config.toml
norm_place = "pre"
norm_eps = 1e-06
init_std_up = 0.03
max_seq_len = 512
Each number is 500 + 40 x the weight over its row's rms, rounded and kept within 0 to 999. Layers, rows and columns count from 0. Numbers have three digits each. The size before them is the row's rms in percent of the matrix's.

# layer 7 attention value, 512x256, rms 0.091, rows 484-511, columns 128-191
105:494476445547548564544505441477546501570487427518541501506533483491496491538539463466534448466496521489489535530565438513486526519497522500500519458460544516505465520510505515493554484496543421
105:439532492468458536513530506616469563486532511474465519513491523469519481495472494528490550513528458509377492492489429530564534560454475432478440424475561510494491453514495502566493415497481476
114:470535465524467558504465508510547510505531500553504390502585387479435489548509498495579476540536488535546500485542463561517514533448579476478499497472466517522473512501516440434581483482455430
112:511484546555442516512492554468487523491503457510496474492535552497523515473428446445512464569569517499554481483530523536503500577477557508544374489489497368548499509539491476508587487458469528
113:504429468487460434482519486513537548470518500555515550497564422528561547438465419443471524567541526464477547441544456466450506495486524520468485518480479485471605502412482523414503539490451561
107:489536496527560506519487519463540460510455488558495474522609498457467481497465494516437486472410557454570449475484472487475475554511484491511537505512542531509474474499501533459461496515488527
109:525521586534505472526443482555453524454506511462523573469570456477528516544448554538617588516552499505522528461483490448509540463500448569550413542524487503464423508550405449466509452454577516
122:432531435550564501554495483525514477517529512492525431485539500552555508512479447555472458488529455510495562584511444532537521451569531461527537469495456526501532483439500497484532589498522531
110:406524518515487517499563556499535518536474544451503524470451467568538538535505550477495486469471572515545505518490467490446491528494475522500478536527505502528469508525476537589428479489402480
105:467477398483527488491524512419575515546588435455526474477453478391519482513574536481448522472580510478464504510526466484495418621480442485428520446537505463483543521487516497467527559459543562
114:522531534474465451540469523484507469479435479544465493510471531520480517498480565565596501564459472492542519483508482501460444544467462530500517536455471547519480499518498519526545439577625474
127:488519440430544481544465432480487439534516476460448479423509495497554500442524533519486538505490499470405473574461534491506518425475544503584575503556472478512510479431496453474461604493459501
109:465440567516555506474424536503522452518492454497513517482507425471539509473464565536499463431454546475517489500516531513481497456517485518525498447467441485523499552530571536503540423490450496
112:438544572480407470531482461500488502494446483387505517519483470535505653483507494546498566478512557534549521458472491493490524425486418488488486540473490470476507482515507544489533551530487438
118:457525477537489513539542487515497497482549521495488517484504580491535454485455525533472527462471499569532442483490539434480473492471458543481510462568509511529457494557442605493541441526574466
114:540486462556523569534494468448482530498500458474505499495539568412505496515515515530556493467552533483588576509515449497469534484496485465567470461459477476448549378463473452525486501494428421
108:537444495462481529559555550481567513435592537576502499493521486524533530456486458515510453556535532522523471499548518567613499430521576472507432507510436503476495454539454488525504484459495526
105:543457515528486493531404413472517459496444489519469484572538445516470473483489457532453522494516602510484479464477511475404463485440513505492442512459448486513503526505529431483584539486485488
108:584528462480455502539460509437420574491492541522535438581522576511489441465491467489456457500480491475483497437463433483508483480504563458494504430469473497499510456533532485465453459455513479
100:437493546460462498528503481566548399464457404487488477590507430520478459613541519461554583564497473491500533488523469462541464487455440566492486524560530495537541445533472472531531512478507538
114:573560534486499506501449418527439526483444513562546494497541443486514466502397533562483483480475453465500452467538496520509549529457517453486485488511565490457524529488423511493438488443534470
130:570473510509443603543526496446449441511478468483453498586582523494508391485486496541539479543539576489537532448482496485490428427481539519517444501490460571422500513505523437528591540447560438
106:578389583507481535520507516472462478492447461538516480472435544475591492435517464459464530487489511511392515525528383533564529457482512510518484484510469441477545457529561514458537606439528552
111:491545506604468443472520448432450467489508433435481446404478493483480459470542520479460473517505554412471528512505470486507505491537495461540523540572491505512500533468523564484564483527541455
104:513559488579491558512576483455474523491527547518510525499555579515503431471497527543570509554473480498497495525500437539530468478498557488499511492543537520503485497455451486518412465530495467
112:489520561459463434542445523489519523478492502536524620530464465484510472540479465523511479552514473442505523525509528483543422549544499515527492569502514507514471491516473506508533485468531526
115:547464475479545473510572512463550437577469469489548528529399529517498538507525456538458468456447499507544541428588455499539511551482482529456517502485483533505530456436505526471460482489499480
107:492460459525573529540451413498392506505423463510486467511560475472490501484530516507512526490493487510568547488494471495523460488470505524525509444528504500553537547506575521404466553441456514
# layer 7 attention output (transposed), 512x256, rms 0.117, rows 484-511, columns 128-191
105:494495503515484453447591493538526488450507543451506575530504474560440529523515514533519533614526423509483436439460504494515463515485555464505497488511518435459485480513520536497580573473412473
105:477496553521513454536471517493498563587473503460513457481586477479499470511536485490527486550474514500512497524496514496485504433456444490460489529515526503542508519550520561417505508487510522
109:524526422522526484518498574464436529586555532518465523511499563480534463537518508450526516531507432458497395511479501456421485555467479520466457484467443507441496516541479512550433483504477539
107:477486388505556480513513537489552509456544560526439541557541494553474470538480543489501526557513575509451480472477461512460487466450404460438558507498470571565528483564550505537505498571472466
108:570479508537541490459498486532453553556518483541482419569469459478496505471514541528585435427503542482487473530408508515471486465478520482525467486527476444531479494556500461535471403469568458
106:468458482479500499459461499546552539475543484488487405542452449466526469459487483482492530570503481522413601481491472504506537484509597516528501439513475490534502527522512541543430523566539440
105:504526535449474469517525548559557500394404525486484518567509481544503484438568508507467494493505476551466513515548485496555479460521446478524460500427407455548497502453497456563441481548460443
115:470523570438525562439525464532474555514522516502534516482474482472541504543535523544553430439481486495572467536563536464492516529521560476469510461512516454439476531522490444462428526500471445
108:480526541361531494499443473476509485547483531519521544429502506416517484450389514464494486498499473494492539492470507500543548570563515531474497467473500497473455528561517536444535593501467615
104:543508524592448569525474522542489465408460529472514478524538529550487505507440463466481482505441494444512509517479511521514565487524458517475468431479562446487555488479523556433500551535505522
114:500491546541480509524508483564463510481445493441546530481477521451495473489524496457410522499473517507452441465512460530558498474545499457518564528558436561553556489551484529469520554565417598
121:496563507489505458478510464486456542447484500537572444570494518569476485612495503546507501447516507490517498449562478525530500541479472599448526462434523527394505543515480539482462494466574518
111:458431534535489541482550484537449516569513542464514447530437571518516504555476485497527563501559536498522517510500450570453521465473551539523495495514484491498520452512458528487453462543510465
107:501558560404510501454451465446553452516526404538474534568462505491476440562505586438506503537438498515482519505476454486569443513431511512465508488460515488539445444465510489533488564493497499
113:504498553452539495476490554580527492520487484519545499452482448530463512532504493571432576529541430492502522472546481452484506471553628514499516496424432487524543546507501533545482453461479469
107:453527476485495437489499514502524494536432551455504523516468523481483485539465493473495506596489506458493532465562532498508451522444488564447460498474463478510519502463535494496505522478571539
102:512543531449534511434561536440509512470459547452484539496489458519449465540496523480497465425494507520521477449428525518471475462499568597496559513568529518462503565499562432482584472471504470
105:537493534416495455491537434518503512508555475473552507508553447436473527542519546494532551537504519495530464521523489539557501506555502534498543545496519578498477513447536497525496442487561518
108:467539452546551408522447425530531512441508457457505552444535467470468494492511473513550520494558622563513532490464566391523526522537517489465501557469499508477538544479514449499540456536506531
101:529467527526514533486468497508424473474411554470497529474580616504508474432522537589468532459472458511484453516533514505457478531496497552477484453471465500476500577515495452421506536602523511
113:442426493540485497473526580529597547437497481443515452500506507485489490579486428458441563540476542470527504486424485504450473499507482481448477482546505522500479493512488517515577493575549539
114:489536542481468450532555534458470576459463466475500515460503486513442503485600460537476497491489483556504503420518563592548445490457532460460509477491498476460542550409455533511506480440548533
101:550501484537513573471441397592546504429505511461492506504443538534420452533518493532474476429447527488545462458426564541454460573561522456486532426461566576545536488421434454447539451521497425
108:488601530407534530556440541569573504470494464520533536529485529500518514531514495475565533521452483450404477527460491510453502521485531525467465441490495497553564443537498468502384542480510508
098:528503458489460495534360532615566525504458524433457500480479485443505521493522522463421491517460491486525474454516546475460498467538503495508537509493464501469537524490452509521520486478486510
109:501544412435536507485482445447452510510511490435578458524527483460513577441504483510453516494477551548495507532486468478500532514494458498520406493542510580444525470483487493592491498463463478
107:536547466469533481578497494531528499525522538434581519536459518512586445461492486494483512505494427421476511506485475514510571532532491513555519513554498499469542501490497522492458583484520472
102:491512546443505454442505588575500480515527525578464427476501515604458475486550484510454562468515523457491458549550485515491523500473495496495531526474502471451451427455477447436484554485580443
# layer 7 MLP up, 1024x256, rms 0.0994, rows 0-78, columns 128-191
094:525483451517531460559490492513488585470532507450515506569513488485487498496491570474496484496558516447601560429534537558556516465523480542472471457528569552403519536486495522494494421506449520
100:471483536425514478505491478489471452499573584530513449549576518428577481515539527433529550481456545512497498553486542498500497539488478502551526520521470547487456465494562568428476548473491487
099:503432449515476509493477472515516533490544502442557494483463479463535568532540532490494387495527574548563499524548446572498502450473557514563468496507395515546507462446496492512494475469467470
097:488498455489420580501568496469555547468582513496437482521487498525493527463494474521510548472508510505462510471473501482530464488387495530504559501492469561527519534509450495454561480533528499
101:463459496518561506531502532475449558508500542476493460452550510525477523426480551432477524489525529490583491508503488521484435487546478480483393539422495481465515503536481515495533453461466514
098:505448499495456504470488546498502482534496445499473456420550518480469527495507513457497546461542511523562425479459478508502526574432487563505523457534545535504544470516466442504490521479498472
103:473432500512511572476522550451491441574488515555464507533522514521510527503533586561464424447489440476433431589529575520530557489510487495499546526542567443481490512542548476414527475457457447
093:536491427515433502507479451469499557546532445460488470442469537463430538456523511460468551464506549484455518518544501537573510473577481558519455470462518518529526417477464518513519549504431523
097:532562445496479508496474501444493425502531473504469527546508464491550484419369453470515426518486478524432448544616503480516509451528495480469481476475462555491448520552505501505475478488548571
105:553542488530581480484484435502471551475539479537502536460532532484466569516505548529459508468533548550525433466405539435558507486452484488521573469470462467482478564502464422537652493483446493
098:442499478589559569576480469494549522467480534440494564516498555480411619602505492494557484486479485476503487424512568474414529482510464495528512493515527493498565526542515534512493475530483465
104:587514527498513518456526482517519507545497556463545545446475430452467554530457510465446569485535523508550538519513469472536479467506528553547499513469545511532524540546582555498546441516483439
097:455522447513500513545478566491456538564601407505447472528477479592496510485452453481499458500482437494494531422504460463517533515511514476496511566463478475492465476524488408389456564546452469
098:501591491477495503424565475528525508547519496501513481535567476495515520510494536484542568504510427459474540540550515440509490486532460564431480496533483495569491491537485498422514542399572497
099:524471474513434575500631491531432530471480436507517515516475502500480495532553532488420530518542494493575468494469447491449502502426582490564493503470495495472496472539467521500532547497553510
103:524492518552579512527541448542495499572504480429508561529469500542477549484586486507454499477531470501506490489514508488523519434445495436490496538506498495469488478463476443473447577580529505
096:473550541491470511493541510449501538436576445484460505484499518476429510480513462502466489477496501486524471565547464519527454421479446496489512576486528550508579531504490472491459438555505519
103:461543583453487417565479492521577528476458491461449457481503492516486539522489518506466529508483514557541484584582496506515530467549481503468491458486580495598490481509477488504512488459539551
095:486529434527524475459478485374481546528460511492498406457531513554458446529503522461479529510470521515488452485528481530554451538516428515529517481486485488491430466499544580508465494456503522
104:485460534495445470523592537531492506503501491531496540465508487451532537542528541541507503555466489520523500453466542447516476537480544514427577498495497540521524551557508512555439506581498452
103:515570480491452529481477487528508478477454524494499492496557452558538463572511492511529461462476460484527537453485459445472501527497462421574585463508490459467511530561531492501503537600473484
099:525537560539456545460454509509501483465504514420546557490471516432452553545504468470523512491480533519572536571473508525537408501649459588565451541550558526588490526612497496469529527587444534
094:554539441467513463467518485487540514483513518447525472486488470496486512553528516491491511469411571459497462477541493509481462546500525554506595463438463490547558553513529487526448518484479422
101:496544444510552501536550465498465437583533520525400484520543545558530468524487526535478522467490447464538506546495487466555536535407515539508434496499516487511472495442560519495486486497457531
101:520513481479481440529554558484468496474500500569441523431595498517461443505569518417473483559480451515496510533470514409506487498544476497539480461483514571524490501449579597543435487418486501
102:486495502497545527595520524459559499531518440528536592539539489457503495455588587493495538539421546430529515427554516474526493501512440506518544565484550535487529487511510473520470477519514504
094:490452483486466452515520479516466551522453485461538433499521540441537480409525588448520515384465450488425435514475560498538486455454497432540455543509471484477512511469520543549506461466521516
099:501535453510452457490483572523527544545511592496464463485515430496594506547514495516495514501529520437466530411526450494500472560532543480504512448552498522490513524555449499504478422562549523
098:544519528589482532544525494523520496527518475532485479530476477486506477473513586513574398440544490473489486547526551450520489516602478438527472556481462535498519499482552532518508483554510497
093:542522527507495492516507512495513452500459461479416499436501479519449434488458524476479532427496481508549466463506524428473485540444440471477489504505552471473547461522519433529524477544468505
097:476469479571448513519476572470518508541492537451531520486506528553472525448533446496495435474514514517484525554433465486557501511528430512502486527472550476458492540459510472489502549509503535
102:538501476517435517531478459548475559405569459487542485489441468517498531471497461459543555546585564513469541495527513573480531456526534437572574418483431527507567474515478464521526560533421453
098:515464446544531501465538440498556540614526495429474493421503434494447538576515511523472447487542502565543537528515485473487481548539561507513522520552527478424459525569526563548536440454521482
100:492505515528570483471546471440447552480461493484555478491496515573467445514569481529505480457506459505437464519507517504483492522508410519519503569512485448484509549500558587469455531573444566
097:499539500429467489494540499514558476536545479500495509506494473521434469505495479510575500526542489559480511521500514477568503577382437568465457502497528533502542575479542522456461511535549524
097:486511496578526480442508502481489535465475571471497551552540480512459565444474540541410490504510489519517567488560471438482577591491435521523433453519500490474518462519496473480522503538459508
110:544551511453443571447475572484514503512539493505450573486543479537439587477496556420478544504526475527575523545585491512463420495522545504474540495587543557490492486417456501556564466509487511
103:509476477551512519543532532555537508552480475472444499471514521537544451488458639468442501395452516480516504524624430511472469517514539512461537501573454508472472465452437454504499440528490535
105:485522547534500522545517494431501485499498484477532531467529492536528444507509563493493567511571512458450610490485492490480562521465557564472505481554476535581464559523484487477455480513484544
104:512517503492490517501386484514482528412542476457405540508508486462485517485471507551471500564536517497531465524584384503502468459456570573498560469462491556464518495516497472523462523533501529
099:592497544553535516543475540531559516523513555477453579443512500480490528505475557463485471527541523510503539476534509574445498426509553466456559516510551487523403498485408407485429447506520431
105:485519495463523509466460526442469478482570440478447428510444536519500556558528456478556468496506539529484469589515537522507492511482458514533494497482512603473505532509406502454456541456503494
090:538527463505580550498524525547387406498469401555491478515580486485499491581514508451453523468444448533402469513452506484486555474475472487481459490596408547557487524605429542549508461454498547
103:512547460431499646553514489485470509525515536502484593479442496555497463501433495487475456534518427535494465524492517476509510449481574481515505503561505480584596506554503541515462538504435511
097:495447472519509533455562491456445503583465545591504472504540455417484541525583569540539544430441512459514436443504471503523490488546544507520476571519495489560530497513561454518576489566554547
101:502452522439487487467517474470492499541521447542533463475466385521521488517490500444454473450539461465528481530494524453521500511588513536469519613539530572492522417562490542431494500503503504
094:453478466486452522395551450487446553480466505456399544532531461501434545474511481524511525487459511568558518541519502458507521473509534525470463512473503472508529476464441542469372530513640505
102:549537533519499583509498450441423511484507533506510582501405527517458525468583500439510459448580576478438469475489545481451503500540558463481376466493536547518514561559499519516481462486481457
103:550525545466449549482493495534442511500512548488542540491494469543484536446461524536488506523434569493548414510486503460481519522483489407583483527494477478490522544551594463560509479473506483
100:523454502507472490496507435475490467566488527459517566486491537484522509525460453456456480505494524461542466512521509440523575482475528444485569512493506508415427513455492482570475520503462532
099:493507511557438471448425469494538549452517485562494595451495470533471562519563401513522490479460497407500464496502538523504492527430454483469525603505463473502404470440452562518456559535499479
111:508489508434470529513566536483459552467512513539457544463448511448497468494458530576490476493507512488616566524461484587488505410532577517517471518545505499532566458553459559391465535542460518
099:412484500548535593538574440516594527514503486506591508529469459504517551494568517500522457556501493467505506484498466500521526447472501465458525495480567486559558511434553525510560472442477493
093:532467468460493538519439553541550480500546511488506468507439479503443519444540476503512488471453493449485521473507490487476568574469484482459495465526544526599543500488464461540500527485528527
096:480540520452504496571529510476492507565555485486527450549453434485538558555565561510502532461527569480504538566513469468487424469539451495516482510539513446508484532439531488583545449500517386
101:424532549522568541493520552411496544525469545486535449507457525466507577526571505481478529503588490484564553501473544528485480445512526415477539509471523489563494511463512538491492536488512466
102:510495480510458563576542480590538472546444491555532476533531535536475440467484513506436518538434540508467437464460455482480452535448524541499429527488528516503534513581573602535464424461479530
094:467472511456512405558568511433477564483463485529552496578463476453538490494515458582484552508550478468504472501422483497512466509401442579571524470441521505570497526517537439540419463538422441
105:541504453450485549560484436426503533533585436428489501471497491533545482556477498532462462501563523455529575543548509541487567512465520473501513477418566552496408411576509559482477559458491582
094:490475410558419533515482471458514436585502540526488514531532510534402427477560472586493571568545588493510561485538491502442394476472500561533481506526490490532459455488464501486477489481510556
103:525491402453447516524473521475436456498558463590500590528521470492496451425488498532498493558452516433527534504527446465514549422584478490569534508499450428488527545494518511607460530451456517
098:469467507486441507539511498412507513507493456491464505526481446524480591589511500458540484548436533441508469439570553501444528546513481547478527543512432511535481477456558449446560513528518556
101:468506542510529459472465490512498530454495548430543476464514534509507458490510472501512477508580526578468529499535527547475543488537443519457552477412572498440450515498496549458491554505540581
101:484513516408491493536531441527487512477525454549509518523495483446487479480489603503490450463452588501498524485517499423526536478480532550472436517501565503464516472534504483454522541479463547
102:473458520506473534482500537485454531440546421516566515451515510529527592437484533492509496498477523509514502496436540485451513513511456473513598593489536506479479492526501503445532484512497535
096:465538471508522508545516459491469517497554486491453496445467413465537570503442534559465554468515513519504581559461456484497480457485515500529477444491517539598575459480549508467504469520552461
105:578450564500473482504482465484467501512521525538471582572513548522551491527528477461562537489505476478534486467487504501510524485524471495513588514451488528501476480573493503440489493502464593
098:533497540495485504559478541544536544532504434501425433503469417463530583494520523508448500440496491467467511506467466458499504505414537487514477535525491523516507470498512445480474385492524590
097:442465447496508549483473459522553475490443439443511519508532556462442522527495524492439468412530496499430417533509504489531466553532478519468516565494475480548522450511495445516579454450496505
098:485462498488504521510456542478538435479433539436516513528533493551541494507415517457483524526485574439448503468512464491440478572543473546564546478523511585450465433479520520485555494530565535
103:505477486521466536495503471552550522538488514487548544439509481537496502493464541532458480476488518457526514430542494482513546481523528529585517536405509472580512502565567508518487490429470475
097:427490483544420483518524490467419508459463525472487493515453610545501567474476490602514518412539438517508542504484517514482500505461494591527515462506476496460549515464501497472496469486507497
097:540521560485477539508544505479470533434548542513571477535485497453482526498551581474524515520513470489492563502562513556484542466484459520538580562483519564486517493461537490564491533448500577
100:437485499548521499551440533559512541468507493485454523496497446437528503511393523492496544480538443448519548524518458486532525512475563531431461506540491547501562475531527502528510523453548489
097:543431454462481481500452492528482526440491472540498457479466495445445485515495581523605502524472532479449428482509534470462501507441555443517409501496456551528514472473435479491561504480553488
098:468522518531433425530561534481464416471498480545439461484414454500450466469470529445477465491449515533516532478522554509498430499585502529556555533502499515518492543416499488480498488505480560
100:457462479576483468513475602471555510435579545489531476486505447492536526465526573474491545502539487495563558474523542470481491467479501483448465439550505503532448521492508448441475489502450533
102:569486501474480552550432429535518491500449514489504441447419481483560562474452441529517514561535513520551477482513478543479463568463443532452464525505520490476469508481525473469462434494453458
104:519451553505523499510409547529602524507504458470532446445599491512462457455433508481501551517524531439467475523588383490557434538562509541525540507468501412494498519520508524495451442464508575
# layer 7 MLP down (transposed), 1024x256, rms 0.149, rows 0-78, columns 128-191
091:510526509542473541487470522473474547502497573500415515480480434491497533539531536506435559483478526498485577493567531534488476480502503588488488437463492517525480469484465480522481484484472484
100:545510554516477473514544483500442450496474537557533452474451477465526497532489500497470510483457450418479488530516388512473451513487484432491528525435487456494554539464500543511558543467467463
095:456493509511600395523501565435512430428468491524444473550450519478454521521460510421453500590476508473528497482487464477521425452553454463457540528550510523444525501457524501516541559532466548
099:544513546539513529464466536471491569536439553544478468544444372496503453524505488520456554495432485542481484430477478540498570529448476512497511502496492492493559436471485462523494389462483553
102:531473481552490542507525487483491456510479526477483468451461555487479445549508500568568407488522500400454541489452492532476542473541458512507483491451496437507417519542470518507520494481483487
096:569484470480536444535507417405506507504534470441525508535508401466480485484507512511515445488500541575512455471456527451462536513564507512467525532508529546530507535409552475544478515496488508
104:508505585512464451427531428556502519589556510480516558441447555508511505471508503498487467504469474461453510508482485463493551496563438463522534541514551431417550456521522554499516518481469433
087:464506509485584503498446490531529458443510537553498478546539494535490482416500555542566494552531518571554536425474463483499555477447506408409464472516568559490421470481517504439460496477491460
095:514512468517498487482438503527518545463536480436500528524503583487469533430512455507502542471467449507507532427514530500504498529439473544522497463549531432524531467524570504494494518475477482
107:452488531526558525512502574497512444493522482547482483498483502469530522512488488489540438422450487508525522503393537486498553559508517556491525545536445513425496593508477495447516465498486447
095:500455522481521524374459566496509473546387520485477573515434494452479468525453477440451466452536456506471522490484496526460494575521481466522492515501503515466496424493507606501464509468429424
103:454553538581542491479495527491468545550517497466570497513507511428548497473522517496479530470515560485531495470483515535485490520443543536526532498572487485472477513473479463502520487439555528
098:522545495586562600486478483482440494490459566498461459458474505499512521480517437519539562458492460467453470543504467480433497503605608511496529542557551512528473459558465545472500532470547454
096:517487444507390459483530500488501482512518541507499505474482513508489566504462496606620442518477431486447523477502488496538468478603533465487543516540542522548502442525483590491565541520530442
096:495574491563518453490371425503504508478504542516542466483551512488441499486494505495555516510456524498455446566479491437463495541565430511519486539565441525522536476510579495534497467457482482
099:515515494452447445462473568552442552489506483556505546521497515484534572494480505540454494505491503491469483533517514559445489482482412482458532431536448494511561468537460458517510517488455509
097:499538559524481536410484527416500528494567514535506522483421503534514502491555474489461548472474481608496525495504457500471509436513465478489448465467495557496526516414514462446474464503538550
103:491448381511558507487561498583519542543473470478469492569502557508481539452496585585540535513408563537506432520477467548524530468460516537525547470507474588511522439495521484553501456498514438
093:536405514500531534543486566542510501488544506500483520516509517451474499492483482546497484485566488458552529555450505433387566461491532517515504538505550485534453572540474453484489461520477378
099:425496408481541499479477564479445537516473495508521583544482432469538449578485520515577509574476517500520559524501502499465461500572435472530452522522497449499539455472405568530499374414542545
109:540513530502506573509562449416464581573513571502473537477504558538424477506550459496547473515463524516447449523516519489437557523461485500462490494541454408508516426575502475542501544531467494
093:496538571412459510497485509547505450512463460524522495529490451461501556562552496527484537510468448570538518444482530582429481542489552595490459439518572453495539548477466476560523575454507494
099:497520500538524580528474523526560483537510426516442452449498484506521469547508509555485528508515504435512516494537433491485461544406608515499562529537425556477508500514530442542481532532468458
106:522546452471555559524507459532578482571516477564458527529493530512527499544458531538515533466463504543484484574485498568518489427506433433424477528462552476489462432399478487542564509505501554
106:502529481450525594511529449470559518500469517471518462502428479551526536565493456487537476467505559552464494435559483507463451479476522475467537516482485465553460578478451543466479505452498448
110:470522565495532543492501503466525504450506507512510535491503504410568460511571473456364497511525443502551518562469516510454489467548470482476528585417506422478530497495512543488493492467474517
092:510439527432471467494413455440484504410479475551472522466471575512537446547539511476507530527496504531562531498491468523515518564519479545530530442517504579506519503545506459441475580523475500
094:458544508488568545480494493486526444520521527512415541503463460482541469520493483458546494498526584502469587446425477543522493537532517462469473487469502561537534488513503466549463510466472473
102:508535487466522405549550561507507458553550513576529440510473499508510493453477461583500427476530477507527481514569528546547469539541518532474496571440517515449472562437506561490562496566453492
089:495501491503583464511429508517446496464509559491589536487509504483537512519443504501482514594524493513473506517459388523512496422503551489460514489606502514563547537498515498478517464484537471
100:486536530474482529468464448470510502475582576440488485487472582551572534469488527463462530581557486467509570472530466461554472517435482477490515517518538587483566547484495449487548486506502421
103:504473543450520490466505540388488544585496465510541477501544475506449424472514439519493488432501496534446524560554551480463553526412510475490504496499525526501559502512552545499535523454446518
096:499498464507539497494504524527537455460548520549395511505507486447471539462510514530511505502500518547528501534544476515482463552447611461430450542413519458527515475549482586477510560469476466
105:474569493513542466426517514488459471561557565480472500529412500441559503520532436518537483494517524468467531459529480530445462580448461529484539455439511476552537599503472480572486445501477456
094:460533474486553450510480437457476498516492499465535517488537567453524539494545585513466493429526518507506490488489541536445541513523531459441518575507499511468455450499505518473620444485485503
099:507513510445496434415461493502462519470532534550532511529457470487486512514594468432539478533522486548471557492536500508521506476526437478545485570454452523554495476462471535483476518537548420
100:553520557466477511414467457472493478487515477503508553500573551464466620485433491469480526540501507604539513464523521505499498471507532506447498477543524558484515524485526479490565481563442500
099:518576470462530440541590519477546493506521491488550477607492500394475544548541442619521537525512514485492485500496496536467487520530583542463519558483502418506448574437520513497533449507495483
098:467529445505477480473531547484532528465509502503507486511510432505483579507523455456480551503486469459528544504509401496435452502527552518526555549538510549475524463448518450434462495511536467
109:457518532464491523505450488397513528457579491496490556470378450485471610462426502533534532455565540434488445433557496444564503549533511527501528484494488465475509478561497481505502461536475543
104:531544468503558502488488476429546519498476493459481466436536519480468465565520530485426545465507565468546481501522507516538524527422559476569453531545499513494519560509411536463442573562481490
100:435524453516471510495491469529527453487502501539576522449407429515554556522532485480503570438513492455564536489492539464544472553530484403526498524476559543494514505498412547536515517510465540
092:486457528510504499478554541507462538498491500437537508455484520510528504576496540536451520489486531518547500552476478500479420473557580475467521587533481505478465496460548476523486446534494543
100:466516519491521526556490482558504473556513568484522399499452443456506470448501502444503443595489487554463552510519504533519531598539555526502465449526462525479438560473535557520507517467509575
100:537548462556487499499465478490450530583487496564478494476482511479472505478461499516479483438454506531500554489507533478458465421507567523497538562460583550517511499504560439541590570483462485
099:441483538574511531539464491518486535576431456486496547468466489499503458596481492403551436489474499519441490505456530471402462444459458431447450485514531467531526542426506423525513533529451591
095:514502520480552499470491469530463497471481488506573491495515536462549476499422521450427465426434508567521520495523491568573496515508597486373472475502522503537533405478462505497548506504439478
098:460474555449503619488503503581571516493402509495541456569525583506538507478476570541518438508493465500505541503445456510528528542554591485483502482542475497506506471493497496493473473534501474
103:484494519442459466462494531450461503444506496494510499493553490470492458571487517550510517538527484448418492535512550486461562578548541532496572499527574490572483462523522540452494433413485522
102:468516515486472445447504490521502516429531561496497568523355555561533448500528515490487513458585462481540504517561473476511586454456488452534518523482534505477457492492562488489503505422494473
100:486515501467515529404589500448525435477562518457464545515465511427519563508502539559509573511512508591508555439437455494493483438583405532505509539537474486534460464522450486486537468574494436
119:477484492540449476474519505545519428496475563573465477523495562573536466483471581436561533556445506516493463518547458438535520518577484506479504538538513442491485509506553525487482538448528514
095:506549415549485558460501517537530502502514511451562502518488576472478604420425456515458526515418553558516461498442438504511495547485616555562531461497468563512452536528540534477441510464520483
099:421571526446494572591495514507493503484469451476408452467526505529468547515575473517527471536451513492578457417508491523461506539496451502476461574428494493479444478462462495477419506514542526
086:516378488562457541565522415572537492492388475494464496526530564510546539545502466450439503532473479548545493519495508493452476520592445551457512519482551481456474551500491521516563531448468590
100:506434517520481477435510434584490484454454472461438537467437498489520517463502427553506497495507471480479445494523504456496522440487569522379492572498556583531546499527522499427473516541464507
107:419468499550473510505534520533495482486490498521450430565552511545537474499477499474554533560476474469468452555551485495494464445462499504391544497509500501566493489546524526472553571454499569
086:479509532568518589444536475483537488508516429446480534541464557501492500480494488483414477539522512530559424456501422507597485514502492547541539489517512510473486519471426589516536463500430528
109:457479514538501556550517526494573494466546432452447501560574466472479446432463525566547381519537398548497485451508463604592541553491458541528524511508553484508530529500497476503454657484564549
094:502484595492512464518528563500436491489503520479469493472527479496564524519463504384525476457533494494501389493484550459500437545453529489437496531559497569471534528481564465512539495504541540
108:526501399467459458512456488542404438422527542541573523505479527467554471503520479484549513412471468500440503486483453500489491481492473495498467464508525473531453564522546533448451545508525502
092:508519583510495452439561529441522469488492504514497529471497461510477551527477495481583510488449490434503502412518497461433596431529561562530532492584510527560493494520527554437536525471449481
102:510476532546590528469488491450488506501488523484589505508504537511553463442543535536503569528466492512545497558500451505493465500406506426605460519509476562510461467465450497496446490517504470
094:520613543461454446559533554548459482480495506577595472522508494459556487498476560451567506471517493486459478491472505508443473555473503518471465548522495508520490415497491462527532519545551385
102:551498534532432479498505482518528567536610448475529511510468465560501427589465434438463531399502468533481473523509478452458527563495475578539465478550434498455495490482478508552529426542485555
104:551554575549477473519515526455522493454487530488460457537437483517558559511511536495533431482504465545516490428433507512466514533490537477526473493535528520570449512446528428484520484509495486
105:474514483402512467530492410476489546497497598418587516472537514492480479480481494494527519487524427481431491453477553547599498538462450516523558453542504443488526429485466574475559469507544428
102:503540549508552497560485529573503585520478485527469453485425428590501455527547605525465554490471515467507529452471548497494466522413517498570492488565482465501456538538493534537558435481461549
093:459580528574511492564516478506548480572461413560540528566509500560560494471435608515529582497546549476456489464533513451531533490488492524495491500441473545463545534503526496455513498467597486
099:500509504494492493513511572494497472471518476464463504559472520464564515522482482502479524567472516492513577448439528557432524536572564483547422456501535434486561423510435469563461460503466516
105:508543515500461457541479529478582490553423480482465496466564536552482453552423462584482452514501457517521512514500511428477552528532601479496572485493524546510522475451533472466512593432448508
099:495487479495457519520515491471539445525432505446489515491577502528473431440518525520503497561537490477502475510498616537456419493526495530538476479530487564520494507500450556504449425517480494
092:484495514500468615443511495513538502455410563508510495515450443551511483512464570516490462447540485485546524479488494530547581565487437497447486524534505491496538491541506462485529462448545545
099:460436483548470562474398503467515496524427424517471560503506507531532436608481471452533427529498538547524456414485562499474437524452545558503496568480520499430496562483513496536504495493529551
096:504516546483494568468438439519501451460522586505474535453419450404463533466470538496551526521519518574481486500482525501481521436454567455456499479549423497475478558503489546456508549461481522
095:516489494463542533493401476600486485566449517588514493555496536449489533531584517561490537508473423579522596462471517422483545492457398452501544448501538489587484537502498465521477549458480417
101:457550519529525507526458532515495501529459553391578496446520457502571519538481488405527499529518514528463432513499569532448541533404508493478518485517554481566474507546490558513539544539430574
103:490458480488514553542449473464499485500425546537521511437436541608521530511523549518447513505544517476464462433522467532468458481482476533491467590537391552460460505513545463522444443535424436
102:478525496482505546510564543503442535583426544473545541558448483414499485517514540504487498560465519483497446500493474519470538515525538533498499471539478513525472410574471475538514499546507514